{
  "n_layer": 22,
  "d_model": 128,
  "n_head": 4,
  "n_kv_head": 4,
  "head_dim": 32,
  "d_mlp": 512,
  "vocab_size": 582,
  "activation": "tanh_gelu",
  "norm": "layernorm",
  "norm_place": "pre",
  "norm_eps": 1e-06,
  "positions": "learned",
  "qk_norm": false,
  "attn_scale": 0.177,
  "bias": "all",
  "tie_embeddings": true,
  "parallel_block": false,
  "init": "normal",
  "init_std_qkv": 0.0143,
  "init_std_o": 0.00215,
  "init_std_up": 0.0143,
  "init_std_down": 0.00215,
  "optimizer": "laprop",
  "lr": 0.00246,
  "lr_mult_qkv": 0.7,
  "beta1": 0.9,
  "beta2": 0.98,
  "lr_head": 0.0103,
  "grad_clip": 1.0,
  "warmup_steps": 391,
  "schedule": "wsd",
  "decay_fraction": 0.733,
  "decay_shape": "square",
  "final_lr_fraction": 0.0,
  "batch_tokens": 65536,
  "seq_len": 256,
  "doc_mask": true,
  "train_tokens": 303400000,
  "steps": 4630,
  "dataset": "wikipedia_en"
}
Each number is 128 + 32 x the weight over its row's rms, rounded and kept within 0 to 255. Layers, rows and columns count from 0. Numbers have three digits each. The size before them is the row's rms in percent of the matrix's.

# down: layer 10 MLP down (transposed), 512x128, rms 0.0461, rows 54-153, columns 0-63
# up: layer 10 MLP up, 512x128, rms 0.048, rows 55-154, columns 0-63
down54 136:121125136108125168121184123119082155255153184113151173126142110128115184117138117139115113100119114118075073147125133134146110160121093070070122136113164084142140056143123141108194080140106185
up55 171:147139143130131140154121155163089158122102134124096085115067134114132106136129108151055145109190162114192137081125101173170138151114115208155142095093086106128115142120175155154173151094097136
down55 142:093160137102178137134146130153143113185100078110144086130094094127112119068147127132104115116191141089153141047115161145110172149126190169098065130144101086150089194122153127112133098097178118
up56 005:128138178129155110141151111132120111186130130139092127179125098087128126160134104136064103107122113082149152140142184167080122136170199087076124152143197142133109173145105180111118164027112154
down56 004:105120117151130138118138103123082152168105150169123139081153169111082192171155103088138140090070124139128153230132124101084087142067151201181147150118163105187182174139131161169103075145170120
up57 005:131106179103172091187128130112151114160172151117156154151142126144147177130148128145098115157144099197189103137136126111145141180136161166161122086101139131114184125136122129112107203177089192
down57 003:139108097135087167125165174130151170211118199107107183101122144184122106159116075092134149131138157143171209101140124130123075187090096109105161134167110137120120112143182138183139112139103144
up58 005:170092131146115099096166128160113128146102152158145110111105215119099128145118103085128165090141132116054156166102152137096052083166174086134109142130174144160138160114115102123140148056105198
down58 004:126100101118144106097081133116098147130083109092124099118114100059155121162052140178094103130159079173110051180142060106139159133092108137130117132066074128139131132119089120128113118123121029
up59 131:111083128175137103155116123143070125106093131136106160140134135198130129087126161123157153117122133162138154141151144185055114120071063165194128094074106109124121149145150135150135079105106161
down59 138:080155122116134139177119089140102124220169086124151066176150158121145063124166125119136128074106135109094177109131120093164133097127139123114151190191192121136104063159164086166054174160081156
up60 005:121115165123165124114151159159204116178145217120163110123120171118173139119151151155167108184178130164120156143104094144163087134128142161145152098088100178158137122187146150097092130171162199
down60 004:134157164143121147087108161114152181165124134125119131141189180162128083159103018162117149148126124112102125129163154117099106130128132079196131078081134130086136098195162119092138074135168155
up61 170:095037088153135167077106177112099144105158137116110092127122068144093201157180071065123113184131115149135131100121110137183138183074117127126146097126126183107146072150137132132138090145128096
down61 173:093086130054109103186063168130101100159114112116108067130116168179147124161121130099141130102106142162086107109129177148124172124163148110153179120120141135120159134123126106125092187134133156
up62 146:159067151146117107115067117160105157125076099152137171115179073147148170170082131130140095121167067186111114084086106112113166149069151169115202092178115154138159143125148130135097152150113170
down62 141:111111124125095165113152115096144121128134141158143133158169154165117184116138136104119183135084117076163092116152122135077148178145154110133102193064107103127161074063111115146192056093156149
up63 005:112153140118180128135151116135105131150092103133143158160157092133165081154150111127100149098087138064102093143140142103106152131118131161097123118127180149110132113100172114152189086008175117
down63 004:084153125133107128138112082124087104100179162136078068133141117129139142092168194096094140151122166124148089072111158057130084129110178146151097046101118120109140161177080117135136140105130128
up64 171:124155128170123104123090132114132125102137193169128104124157112150116091116126158120154148137131142141134178144091073148139174150120175162135120101182165104161096149093079188084095157103113108
down64 169:090120175161185155077154166118114173135106110094145112140117101090102137081095108192109123126147110091111170113173185152144140157125113164159118183128101149098117081073120187186071181103149119
up65 005:099169060147090128117112131130114132089110137136167135123115079169157117083119129133162128169072110141149087138126145135132209147102089153187123109126083101111180070136118092133168114043155065
down65 004:144124164119165169133153089142157108108151090155118129137115080171134113073169155143160145144179139101136161055154198133123146124158134072073110144150103193091072115076123082081158153124137152
up66 005:101155133150143163093157181144141124083123169157140076113124112118153103124112163128165100138097154088103197115095093106133097078105107136100153111106170113117061102160149213052130047141164078
down66 004:146148183142121119118140145104130133129177104114131124141196132111100157156109081173076146132145137074104092139113181091114135133132165145221116098080142075109187132233121109075111085121175179
up67 005:149108154106142112072119149163148080147175150149079126132075138118130146144119135122129072146157127129078097134110130150107057106159157114109144121110133100104203151162138182113040122070127118
down67 005:147110172136142150094163103109161133202118146112190159104218145116136114146143049155109165153177134118150114191115091106126133139111103159169146143111166135132112086171111155101142096164143177
up68 006:091158137136134172151142108149105133124093102112126129112120134151127168055121090126136134166160111171136139127148143192117215151139105072191096113132103126141182156137085135178128151032095096
down68 004:121061072152163108155120138151124174159064100168137166114151095124106105091169161138144088115126159119117126107165142166138053150152184068146109197148107122142118050048139097105119150153116103
up69 149:181134144156163128170094113204143193114101142141173159102109136130131135101128076087112068137137091138133125109122167165123106145137179172173123088070110116080159140110143119100131094149129132
down69 158:124136129119128114099112127121068112155142188153104162123144108133136118147158146108168139138125159131110153129154068119123158145090106087180154162085154098123036052074100089145145128109207189
up70 189:125070150178104132150117086095082136094143115132137102153098168055156139136109097136120102192102119124126132119124103112119226118094119150148154133161130132122145086133118138166136107174134097
down70 158:099150154141121105178084114139164155105119173057108075187110123114148115161145097119133118160151192059079122171121138080114155092124174127164074184116174096142122153166161107165213113140113139
up71 005:147122095131068184103155122085144153112112096143142096091138160125107177131121128110122140102114103133150149153088112088125149105123079105190120153168131079145073141104134088108163111137073153
down71 004:116129095130170064162093144142089136077155082106125124105059104147103143146072147124084063137146138155104157097184176171189157098158079093132138165130046145137112112117121078119110129155103095
up72 009:126134130127157047165166154119124170067105154110154117160122117109123110132153143131065110090166107107144143116153155133087129118145168117096114158102145148166127120115109121078126154255129230
down72 005:129116083168057169118141151112095130204097116154094124149128132144124172161134104157153189113075095125086149176100068111107086148099094195174116131154129085161153098071163186174107111107165088
up73 179:142083143071111148145113136138150166111197193136075126150145093107090128163094139077152135198145145114079176178167115166155194101069089134142174104156089126085177101145112144126084104136116127
down73 176:140071180126145130159162128128181090133089093113132088160093089143121094140103094128142051142135125145108054092192131148126105159102135133106147183155100115077180203101136119087158115117165133
up74 005:156094129130087143092140105098180187145137111120104162110124166104114155173128151118073111110153132145112137094140105105133118148153115151163139136167088120158096124152163110107139146202107235
down74 004:126177132108115115165109090100105107167127136119125120130060176125135103139131101146149110159118079174142183148150095192131121106104047117071152075164103135156096105161161143155146126125145109
up75 006:144111100115128097134059166084157128144136123151193103106155120190103100107097156124167153157130130145170104172113094141184136103098110152192182097152084142133084113133135112076116147210141111
down75 004:131144127102138105125111153145112142083149129110111140194124131139159110138162137117123136144137139123158184082121158167102224098115115101135126081160118177104118156115171086083143120134141162
up76 142:132126167201099107158094138117167140102079135165099068149168151101184185147083170175131153100170103123128125163131131140135143166115153168116129147137137116085148144128142125132103124131090182
down76 142:159115161117143128114079061085097141155144131156192120131173122128074154121204032103132162142059152138056128147084102143149079120169096085084162162115170112137115118127130162102134116143119151
up77 005:116108145096143114089117143173162134124149130186116081087115127081172098129128141129137086099070128087135163099078162141114129082173127112082141125135185121126129165168104174100068088092145065
down77 004:094130175126144131101150084113134126126101103119143139100194114133091117112111052120080092096087105062132071152134135118109134111120161121188107103123105150142118095162113071118117078134142166
up78 006:137088093108096087107085129060146148090107116136149088130133097159124117137150135114087105095071109107146139144104103106138177087083102145162129087139096124126058094147146081083104112157109151
down78 004:078158090096120106179101123152104138114154129134125138153077140122144115155172121127078143173107157127152156070159157110121183129088099134138124085185063182084123145154190097111130117143121148
up79 005:150141101138113130110115146117173167121084127159139118125127148131171119120168152137122155160097156110124108157118159072158165159168086164204137094167107124160086073163150093119114124229188197
down79 004:108157180126135136133117087140122122153163109134089125178082125176147081103131129165114105183159083157103118119148178131162158086149126097090143086113100183072100163101119061074202187107154096
up80 005:116067139121132057107118117120139145109096154128152146151093093122147078158158150133049127134154077092147089102145123142098108162118129150154107096102141154176140079164172079089091176177144255
down80 004:075138135135088157116130096132128160180161156133043114124075139172177096137132096143140142100137078152083124126133114131088081128125111130085149124134095105095094126105133157105170098100167058
up81 007:077166172147159157125160175167133094141145154119122117131127103085132136104138174140177110162179136127184190154097137167153118135149166108115135153118142157128146156182092220125135126115165128
down81 005:142119158164158123081136164109149148155128107127131120113213178100085143132122044129140123098106127109095141179157175107108112117086150143203168115092167159148159120153120158138092077163157144
up82 006:119103175113115079106059140120130139114138117056114127153119121110090145155114143099081086129174091126118130155127087147151099164131170111137122122120061145133092132121132124094083139192123178
down82 004:164118111123130106102110146052102133176081126147106146140063202105082125156096113139148152139164128122073186201083090157067092121104092132096162128111171095133134187090153192152131090087120117
up83 005:143120211176135162100136169120170168131091064128142155141129131087159140134158156130133146145123145108106131124116141108160133146169147165164146087175139144127034099171181150095154146138146203
down83 004:120190173131119161160097091113078165168153148161088108163127199187105112131150100179076109190166138159114160163127166109147118109126085144119147063122101112141150194176144138113160154078164090
up84 005:132128161105174112130117148137096139055104075159083134165119062099131095108152088077076096081098161071083084113152175118073144137173132125098126148113091095107113119116082111143101127104135124
down84 004:125126101159103143106130053131099079192124115152138129152127104136124140093199149126119109143136148134125093132089065065108065110103162183119099115133175114168137144079069138121156142111117133
up85 006:093158125161134150104126145138106148134085105173101103115112097107145091126128132107131165145040118077149127131122175121093196121126125115114125132163162139063074108120122159130180116077132110
down85 004:140137170174100135154148081137129122095180092152089110133161140146076132118136178141117117117138125129113140163164172104165144134136179120145143135112099170143161198112117107126108174122167079
up86 004:083129149108154188155151155084102068097103095108145143103170096196158147071130099129163167137094126124158123126140119112145201135119043122137095108102149107104138125106159118088077163094134067
down86 005:122157092146196132169112149178139184111164180142175136137165120171153148099193133113127113138133193125129149062124191127152120189196173108156117162155100099095173139143159072104110167183106183
up87 004:150115097192165080148107153093148172122123192138124129163090096152111129125209161145098151171146087094114060144180122129110113174135116181133137118075088144102128074137138100127128158243141172
down87 004:116143148151067161116166101165113136127147174148096157140147151158160093151139115159178198105147146145107184110120116126116140149165137091069167155142128147112150088104125172148170097109138095
up88 191:090135109164123173101065116143116097094151077152103098168131151152156176130125103156137033126107099147152181132156099116165161145135137187127178167107089153112158166101112128143141097105123173
down88 194:123153156180116067116162102093123054188113147121144156118114097184150108150105169094164088137131151192094127162098190148097142100140126113127140154209150129117133099143140113197097125123145137
up89 005:121064133070154133158094129087148055111144103044159098121121114128080148105103086133120104116159105186163096118098085111146095132099142141145106060065070148138133138143098086087050136111083115
down89 004:124101089121109135117098158127144175193088174092118172121117139165130101130106040081084115136100142110098149067104136162113091118110078070156149113128100140100126064116189118157125095160086177
up90 005:108116129054133095123053130141130111141201107113124135136119155146070148093096115132114118143192112195164104137119101182162108136111178107163111108093090099147194162132103099157057193103093120
down90 004:129077102084136097096190187108156136148052148099159205126128141137100097127141107094163146120130152133172160126142077209108108154103096125110127153192146169168104067086159161155128094134122171
up91 005:133134137132172097166117170124127144110068115226159129155132087156123119090097071139098142137103128090109117170160199092083129108168122111127116129143139114128088136105095135115143149061124120
down91 004:127116057145081139120092084172045125175157131155132131161143106139155173112184145122124124138113143143108128139153096089129136127117210196151106149128139115169176177106158100099136172132144126
up92 166:150086098144145134059123088153088133124101131103123072082104116129156127101122157108114112134197121130106124130132138157088091119137093115141229124116160130082145155164167199163152112121123122
down92 172:111187105113124151072126102120090131162110144137119147140110192095065187119148154094130117149107148108160208116106098104109104160107114153176075083113151099111131154111109130155157138099186105
up93 128:170135104098160093147178174119110142123101092102156110127114078168093165158175107126123098152160132118151106108140056155170185055074154115202112123175103073139175189115076114163025080148103110
down93 137:107124098125166090103102116149122166255124058095120144176181131094167104155116100100104158147123148100120146110155170099140097131136129124139055126137103174098145134115137164115156177131144171
up94 006:116112140151122192147130137157142126140147082120097127148128140090108191107106146167180144136122157154167145155102132119184120144153121123161109098157145136134161183158141138167093132085130041
down94 004:095072144112173104152078120123152152125075116061138135124119141162105109095083096072082070131131093129108106111132207173180131099170118063149134152140091135143136079090106044116094140158075098
up95 180:134111152141135217133121123099100106117155162174130097160129118136094071068157151089138104131167182116160130130134120128192134112136133147185164100076152084127134163143124099085189060103122123
down95 187:122145100113113066107080116171155172139152073180093093120146142172097125109122107112204131208098112167097125128142135103115156084141153133131175155087056145136171139106135143114144183159121089
up96 005:124169131095189101112130170107143150134134147190135094155178098102164108128147156104077103142157117107120176126154132144083173095130108097103151148124137106138091137134115179085086137155156189
down96 004:110143059147078085101178104142094119165135142164147141154176141131102158117168088132140139127071165109139158189154104097092074149103171177212119112158139109201166125149147124089120096153151196
up97 005:143148178110121099095135154164133162114147125166071060125131181116131138149140109117151120110112140103134196186122157130148124109197157110105127146135170156116116161139152133112062120144138151
down97 004:149118116127122077110123127067092130118143089103137152117135124097070125145053095110091085074095099133110084165109095106110133116068139127171107095089103066162163177083083118146078102120121125
up98 187:107122134139063162136105168143161116094114093135171162133119106120084081110139186131134104154131131114135119095109126150122116157160118141112130060083200132033128135136131170134092172151124082
down98 179:170116109147112080136084061132086156082136110164186124122111102147165109100149112164103115127115097155096163101114143111108126062077136147158112078137117162089205159191118106156113116097126134
up99 005:161115178160189147158141193132124175090107157151159106125127130141135156156114122136154140149157131129133196169134162120086112119158163117118140156138132110125081147132092172076147152125108154
down99 004:152125093151101104090148155159062149134170134131147104139187128097086151132147084141093149134079140152110155157156107112121143138086140206189120120090096113194205167158145119131099085138180130
up100 005:130149160136172165191164136111090155123113137099125194151148093167163141149151114154106162159152128118160105136144152122118181181140160136169135102108136125139186140148138134140186165056151213
down100 004:123125113172153128131136139135127134194189154132072102137115132119091152101194171121130134161152131163159140107122185116132029110079115181137153099127079076117159140135099105137134135120138098
up101 006:162149080155109091099118144118138195088103173156138110145125130145116125149117157145126169144142149100127193142152129154145157111154127125163189147170160147161095133155125168058128132244153225
down101 004:131133152137100125136081115129111132211151033169121094171115123079157139152137125169166136119108058145123134216121147166095174066099142120122106133179127105137132178090136119100146147131192078
up102 194:055093116155113124177124141152107131094142073161179101147102143137142160127150135173105137142194187148142125064095161158134107168133094149099225070127146086100161183080104163110116156131123125
down102 193:100124172161110109064073092146162158120109185107179109147114073110126120219120149127074157113134189137083150174162071119165085095081103160089180163154160135192130097083108097142100114177095134
up103 005:104148136111098121128111142136114103098123079116072121136111044128112104105133100118094114080053169103111123168138137132141135107116149145116106139105084138056129123136143091177112104017174086
down103 004:158119147098130122134114096100093095144170107127146159143084154156098127131157140099142097119173123134118141071098148065135158123058118167127140109177151151119134168116074077125089141103091158
up104 176:109141135110132096109141093157162162095151135155183140123136109032096115123088076190089152138164129108125153082113135187095138166060100152097100051138115163129126162041116176151122126111158128
down104 179:136172143096092130104138145143189121123128155157168138169108102073133179172132074081113104061148114063078158109142156142157127134152093151141139076144109148165189112162175155187119128100114108
up105 174:132143169157120148119092118163161102092069131204159125177106094113155146120105134175156122157082125162150213155110115107150163126092170166099133135141089149144074087161111135104160151092143172
down105 186:091151138102152121104201119109073159174154140144101102129094131114168115200076143120169076105157089134132143153131151130101082127109156141094167158142102130087071154165124103189082138121111145
up106 153:119090090143141088094139099155136164122092119184163128122102128094172153124121106128135106101141179095114149158135142179113170199084172125123141094080098119107141183133092146113161108091098085
down106 159:186098162157099086129096098110125115042109133141162139131102192130136130066114098125115162136135146123105129117170107116115084057135065112124162153079156110196161176126108199078120103163157149
up107 005:099137153123130168070153073182121127141147143095081096081106190087151160068096132127197169142143130095137161102106084099167136148144070113147134133110139145153114149140128164118115105109124112
down107 004:129138183165167100110089168125160130103119085106128121110146114142073119118083117113148057108131101130108092120131202169141090096144171000150121127118125087137159110163095089151136127121129082
up108 184:195138114236101155105117137132091141120088100100168147096073110120094100162132108099123128177092109116163139090088145214154205124056188177141159114121108138119181146090090120137078187142132104
down108 174:142145119119149125173145180117136070098109083091133106123145137112087091127151180118155137118135081136127140100146126133128074079138129069144180124200162205126144104084153113102127162098118106
up109 005:152138209099147089098129153147124119142127138113208125172129140129164093148165115129139124128123150133110133166147121159117110125145157160136121117125146102159111102156162134141167157000138152
down109 004:104134158142193154120134144122082160072157145139095108149129140144155136202149147222096106152180187110115097126118121046119135121107132192187112133038101167078115177143116121090169084081180126
up110 005:158106156091104079079131115118173116192142131120089110129112171087100117172118095129060106102111109130119096132148107131114089124157165130130147138126148145129123162151130156108139126082096207
down110 004:158146140134097092134130142070104103167113119091090118104080188111123105203047102134147094085126099147151175204104085159129093102072068096112158088109100133146117126110142140168126092095154083
up111 004:150084098099127156091137129085158155112118150069124143095088156086112153119101155137096115135179121132107096061098065101129105122129104167145150088112107120183116128124127113042133084149124190
down111 004:121170154161090115147115137142142151149119141092099100145112160150176142135092097148136123148143099131133155146123128175132099100181101064103173065132122128135119074170147121166145126137174147
up112 185:103103127149101144095146061128103145100100144170090128135149077150185148096091161164111119163106073161154162125107148154173110168096112171141197162180136151088146139093060095138132154120103108
down112 177:093098148141134196102181083137142092126125163168155181141115173120158134104138099120087063098198160121151184116117125129132071167142150137180083104137140120145124134151063144145185179122158126
up113 006:161096106083132097101097151083114127120148140138108140113099104144069093176123136136042129111109087153170085106133132173100148152096178133137146135112118134122167146117141108108059194173114186
down113 004:137129124111076129163162120135173120194107151135135163141070137155152147155143101115188194126123096132145175135135087156127141170083050120079138137225105155141091098065169148177109158153141142
up114 131:102134095091084157103127152193122106089096154123144096108048153155105188120186151123141106115106144118133113128125172124139128148133158084104124076180148113104062153135143150096147120108099126
down114 153:158139131076167168099117119074074087079136157163136174119193091072169077115128131083170151155084135184105146141145049159089065140139114129134172142125111132128177153160150112093167158140110162
up115 165:216148137139077152166086119186088112102082119127146124072147102113131159123115154142152107193123174148151109127088112113153082088074173099120096079144165111084070175088132072144070100128118130
down115 176:124086112107131112137063127087140150155150186129099101088112163107174127092138156099110170158145096125112134168123111157072083115149079092145123110085059074179120114122113102120065122112120128
up116 005:194103158135113104087112125117148100145107137127152156128076126158147131167160113150063092112102125127102071159140167133114108123155155157140117130099094112122180076137171049132100146150134162
down116 004:125138156128180168151135120157108126136147150159129127140105150167165093167158119168160145163200141143129148074136103049133184117093062131103130119135102193044087124107099113134176142071126111
up117 006:074163176115127157121151123141130064126103102072123132131117128086170098072126083113168144154117172114127160115095134119143145121144098119145108104128159150117126085196135161115117098033160145
down117 005:110130200156172137146132150109130158148166136147128103160189144158128118107128139167092088150143112138097079141144212114141120099117145137182127074061126129107139160182099099061128155119163135
up118 005:135134193150127149108130145161133122094144025156090129128113127101080142101105111133083120113147118080123161137134203107074138107173133080120087155154152124135105142145112136154117146096088131
down118 004:130076106134118125122135088102058131120087103139112134117151155155068107108165120146055046126108122159085071139139105112176097093075091151171123139104105112213132134076107112095107157111126055
up119 004:137123064097091106117088163067135161115106138102187104135132149166086126131130141139163134117101124180118076129116078134165143124096099146134123137130091089130134105135141094117116187159115120
down119 004:099128133104147085127107162131126102082124120133126143171094111122179099145117108155165167138146144109139195069116105151131206139134060078094144085178078218062093083103174112127157144119115146
up120 006:114138107120112147109117113069107090118101116085132129075131126126101121087100117094187101146127133150118107090083065096138113116103087134117148072090070111105132087116085110071104092000121041
down120 004:141133135147174100102123153164158149082175127097135089157187090109145108079097110104131138141142155102156156082110170103103144095150110094190160051098113139125154117156115104131127117149130196
up121 005:166133094090113100081137153068120182162131121161121107093174206104120124172159165090110111098118125144132142146084083076157127106137126125124126141131152116165068096099125092102089083149130176
down121 004:116151107106112066110149113114107096082127142082104115153081084105115098106077123125082092150139098120141096139139109146128153116134088142143167066142089170127105131109099101125126139129127134
up122 005:135092183082117097114086140180158110131196107155140078122118158124157140124079112113120050125156113162126179133130124202135095087163130099142132156140137105120147178150100166101061154101079091
down122 004:153106112110164122106159159104127153160058122123174176105169158125118112170122075148113085083091156114159117153113087154120116155110113133144099150156129151156105087150146108119111058137131145
up123 172:135121122178123150133123164176134137116104083138124124126101084125143129188138119072128105187147131123127185091164120080170136182068115100078183120142168017103116108171139109161065089132117142
down123 161:177158180169074125099125096072181150091130113105171152140122167119144123147157141119086143144126147119160124137085115140095110134139133111099101146101140168142111129127072115097062105187120107
up124 006:122124094149131149137091185128149178081124102199103078131153125123110190132129188114126104150139094128148177174081128129152133108130121110146151130173125072127044174150107179065078150175083094
down124 004:117142104116095076096120142107122157172108111076132179122150155115072110106099047139097117121121147105111163136160147167169127133125091144182149155205121136194157117136147101124109070200127148
up125 005:113147130147111143117114179084154150088114060165169113080184096137141091082135144130141126123084129117140158129111111094154170081105062141136118119145142126121040070134170126081091097152191129
down125 004:101168121114126114169123077115112131097168137135114135202147116181139130090164140118072100142102128118105099091134185107125161140178155112170117062149107103106138160132130060068115134148113159
up126 005:126103083103124153169136133081164101150156096191186116093168120165125097073141140152117156115107128123136094118117141076129122079097087130139103130110140094139128124114166083151097139222144118
down126 004:121146111093141153129117104168111127153106173113159176164113107201136119118169109102113114160127140150132122056144174161192163140165098133126109144194100145094105032134137092080116174159094164
up127 006:133106142110186129115090199130105155083139138146109104183129105093113124182152131126085107120149129095165143173108151150116097142137192120096139164124118123121092167150098122117084130135113162
down127 004:135125109142110102077142133095106142164131127110107119117129176118087120123168028082107158136105138105095133168092105112096094096070096186176154136115144122168174144088109175137108050149146131
up128 141:114051124163157164123143135123120158122165109173082151139111173138118081159090135150122117111149078152121187145059084148111136104096170173177172174173056132128143192132123070109158094152168089
down128 155:107184126116134175114083108047170165026127111146158179117189056123104156079170093066190158095126140149161125097155130120122076171149124106172125148128108168149075146158106169107155131105119127
up129 191:163157114118137169130084135108104163098123157136087108164116137167111198120114082129073102147106037187132096134117092082130119157155133093154123065089100140107108165089090139086105148090159132
down129 181:103137160125116116151064098138143160113166154170112089106118159116142188071110112143138151122117118143120150095123123131112155060158173176173140097124165142147107103045055119118100138128143094
up130 159:194123165107103120131142135139123138116091119143103150131099117127117108094155138124130124168080091156153156129163082141171149091057055166143165116106118089158136120135119183144100163092106147
down130 164:111076180113095133099152145101142067148151093175132099145127155087125124152191129082136076159150141178153112165181095134064125096139124071118091101131109158107119145134098152094148119111090143
up131 005:182148104074118087046098136129121183119085106208079105089095166079129114107137135090134103116086151113111111137116161104105154125193105099138133151153126072135127122149115083113072156081127136
down131 004:114137159164179098123140111152148097116155100144171126175107123148156118120166132147154103154164127134154112171151069126161173110149131157154155104141086194147113126082096086140158187139160130
up132 006:176150147138148053115099142086120154044092142168130132112132099128140110100136133116097123168146090115143126135160172100076174139158109118171159101132103098174110087151094127061101198159144217
down132 004:106148104185124158126146121143120111216161101183106114206113107150145172134162136183160161138110126162116135193155093126106107094091144141137124116127127090199136198074127114111190180148187132
up133 185:131113138107111098048106112126152167099111085159106129145159116140210158076130152085130146177169059137166138136096113115137146142135160098075134102056126120098142111112112175191095162173107085
down133 189:145126138158146099148132113070131176093141104050173121112080094119091101087130134116084116129127149111162095135170144159109135107143090134110142152127111116061138155112133149118152144151135176
up134 005:152073145085143070109110132142144114129136186094133135109093121109103124165108166147082133140204093126137118133135090157129089143126173134151132088097111196205173146162137140079084156161168196
down134 004:106137159149118163122088124101150158207086147136081120155107168135178150168108085154144158121138067137098121173122116155074100121110158103142150123122159117126122155137155142169155115133205116
up135 005:140108119186115165121126148093160130108091159119146092106121159150122171157119143129167152169144106155141138139108103096144129150097095163182163099152061135116076115142111126041163142198084161
down135 004:140170116155118113168078153127131169139160094119083129144113157110163104167079089169128158148137131143081209113151173192136172109156097036109142097099080109113139159183192117138146136162135103
up136 006:098116109152140154123097152081148134070102108140139065108144098119117140138120143097152127142117134096153173129075110093147154098099083139137162092145098130132031121151098166049112088147123112
down136 004:113173130162101101138099127118116159153161087102086132169159151104112132127111105124078123146093163118091136128135176156119139111131163092195145068126132113143169180167179102121131120185134179
up137 125:133092128156115139132110149196210115134070082130142080142080131143147138175079132147136157119165152131081126117138151148089151154126114073156089106157086102092156120067182107084090086103141137
down137 145:149133153090189202164104087056088123042141164200106184091150059095101158091157129100178140108096151144123092115126099128164110114138100099149143154101090132180143126150135150120209115101128141
up138 006:135126101148103128122097150089152188099072096166176148114181137152134135116146187120185154167148121163133132152139093085182182149145070152192110097147104103176057075110145111119137147217151154
down138 004:126167127112160130140100113149130125115172152124087096207054119149154098091150191157134122191172128132121138104142177159147159108203133141111157128150112162089113173112139111071173205140132126
up139 005:156143107173061162120160127111118168163094080116077139115144148158089122146144120114101187112108157115109103152174148146106152105121131132142143204169122124075110117096160095176191143099122170
down139 005:165140131144155113171128103147089105075180121149141143157081153129152125132165206152180108148170103189156196176147157149197199135133085170101189148142104184156132168101114122095131190137132070
up140 005:206131132113150085078081162092135152123104117213166086122136132122150099165133124085148127129089144118121112188115151068133115138168126128139167095150117143135057086099118093091106157151134155
down140 004:159161134157127137133127134148094119156175138134105083183097097130152131157088147154112105156160127154141097158123099111103188069123167159153123085080108160171146252101102117144187165127159118
up141 005:112163103148139153129169145098179100182111169123191130095140126135186114032139113138176109184089148151078126130086113137133119085101065150155159095090097115145107097192098151097145103059167142
down141 004:119149134126141115084103150151108148128159121141111114166179136151148110134119085187107131119147145085130128090170163099125136111147143059191121069076090157101125074191167055036149085108151171
up142 005:144148105194131140158136141084107166110056173126133138101151133167177161188144154103180147154109105134123140159118123091147191182099145149123151077126132154132120124116093153096224127133110141
down142 004:146166142165132168153111141130161137159172143133079100146103135050118136145080179123127193164128133126153167129121196146107118134142139111122154098130113117136180210170124158176147161166145119
up143 178:137102157127052098150102144119095157109125134130113086176121111145154121118159097136137136193126072152171088108066110113153132139130162168155114072138150077117069128169109099060079150140077071
down143 186:113126173160155104127180080092094121121088083144138105167136126126088154124140108150125109095114150125070161130133185082127156085129115134096093097163139136128112157192129169131169076163136140
up144 005:111086130147136139098086161141145114091101083137142093127117138169101151074114085137101136111106098117118130163071137122103100064107153100178108087127152090137093154155111108109106127059074106
down144 004:136114090128150088149115170151091193132117074103125139136158160160120101158153132164055065152165168176135106119180139151177130146109113124195109166135073142136161122123145087077127106155119084
up145 190:106039119118141116092117143185144090096147174126148116060133160113180133096133087142081080163202123121142192143086111200100138151155166145069175116096096095099076126141144137153132151132131078
down145 194:132148148131159093088129076117125129189136092112157160126101123140133148135132138136131076135112081179063125163183109145205192125117139125121124165119118048134129155103126135179120098103118132
up146 141:145142117120119183108094153129104143128171102142125172081147140122150036136108158086136120152141100149137102191152144123208180123124095189137147106160131138147137163126097130077107152108109169
down146 150:120102086157168148105083064101091153056135158150142131125194113130149141092155121155125102120095192143134093158134082161090131169220111119124154165136121131159124114108099127105125141156120103
up147 005:107087113098137116188055110137153104113126119116194141128150090186131128070086140181153158155193109169150100101134082170173143119103126143168155059134142144154127125122160127107118156170146061
down147 004:095103132098145167145099166162150173176076166132135152144098146175143133127174115081151163151099124102152136088104207152116136107185136111124110164184154125070103079137159105103115136137138143
up148 006:070112126157154199160159138119156107162114183136173110109157126157138136118087149117184108174144127168164184085103086131126110117078101121152156119109106101123098140149109193070181111181097086
down148 005:181143136136144108136155189146155182139169137122150131109185139115111136147127101130123147152122170128154178109173189170129126144129137141202116153120126116164166100200195136103112093164149170
up149 153:170067093091132126109108141145192131102087165176146112166130146132126090161112151147098101190122176152109123129102166186132150095175098155103139144119161090104083126134131161094146157095142213
down149 137:097130109117120106090125124141113097255168096122107131120117104140118122090121151076151152128084110064131135142121090135100138135132182134146136100197110149118155119105083056124143073192096053
up150 005:148136173132113149140146102135117091162143142083132189144138122153163162132113096137140111134124164155129091159145141135136094138131134148169143105138085110099188125137154100115145154000144129
down150 003:147114112121204110138162146171128147145211148118166132080134129117157136150186152097154135152147163171185207132119145096124164122084095153128111094076107140093109156179072113121145088128089173
up151 170:142102123138109146119117134139086158109151139078138146097131106104177153080074127164067156192168135128129145142119102167134104077128088162172161142174121105128157149137166104137124133126145138
down151 176:141126098134108147103112159104073159121067142108152166133116150126120141105151202111160078116089130131149177134099124172093144148090123093100109104153177126142117101127121173119141107095140177
up152 005:152176096117098160083128117106156136158142150138160170095131139126206134097127133133151095134109178160107128099116107138142148098128096146172202123130134067161208097162143123111153094063172079
down152 004:101118196120187139161157123158146112120145119114172104109128093129135128124111140138156112163138108091198130076142149100136147073128110097158098067170087176097082050191089036111153090104130190
up153 005:122095154108180080152078149163099119080140101178128157153091056136132100163124116095091097112141171124135105154140145162102087147140200135134123131138059122082148115059082103159124120074111094
down153 004:162093151131108196130178105160134127184137173156169149138170135142142135129205141093142150185136145161160134109153103089129124134118185242140099173165196164166123163118134175164144124115136143
up154 005:143135087159116179104123138166126135099141129189088138062103104145106153125047138108189111164151169165109141116136101146101106141149128107133178131145051091073155161081101176108147109060130057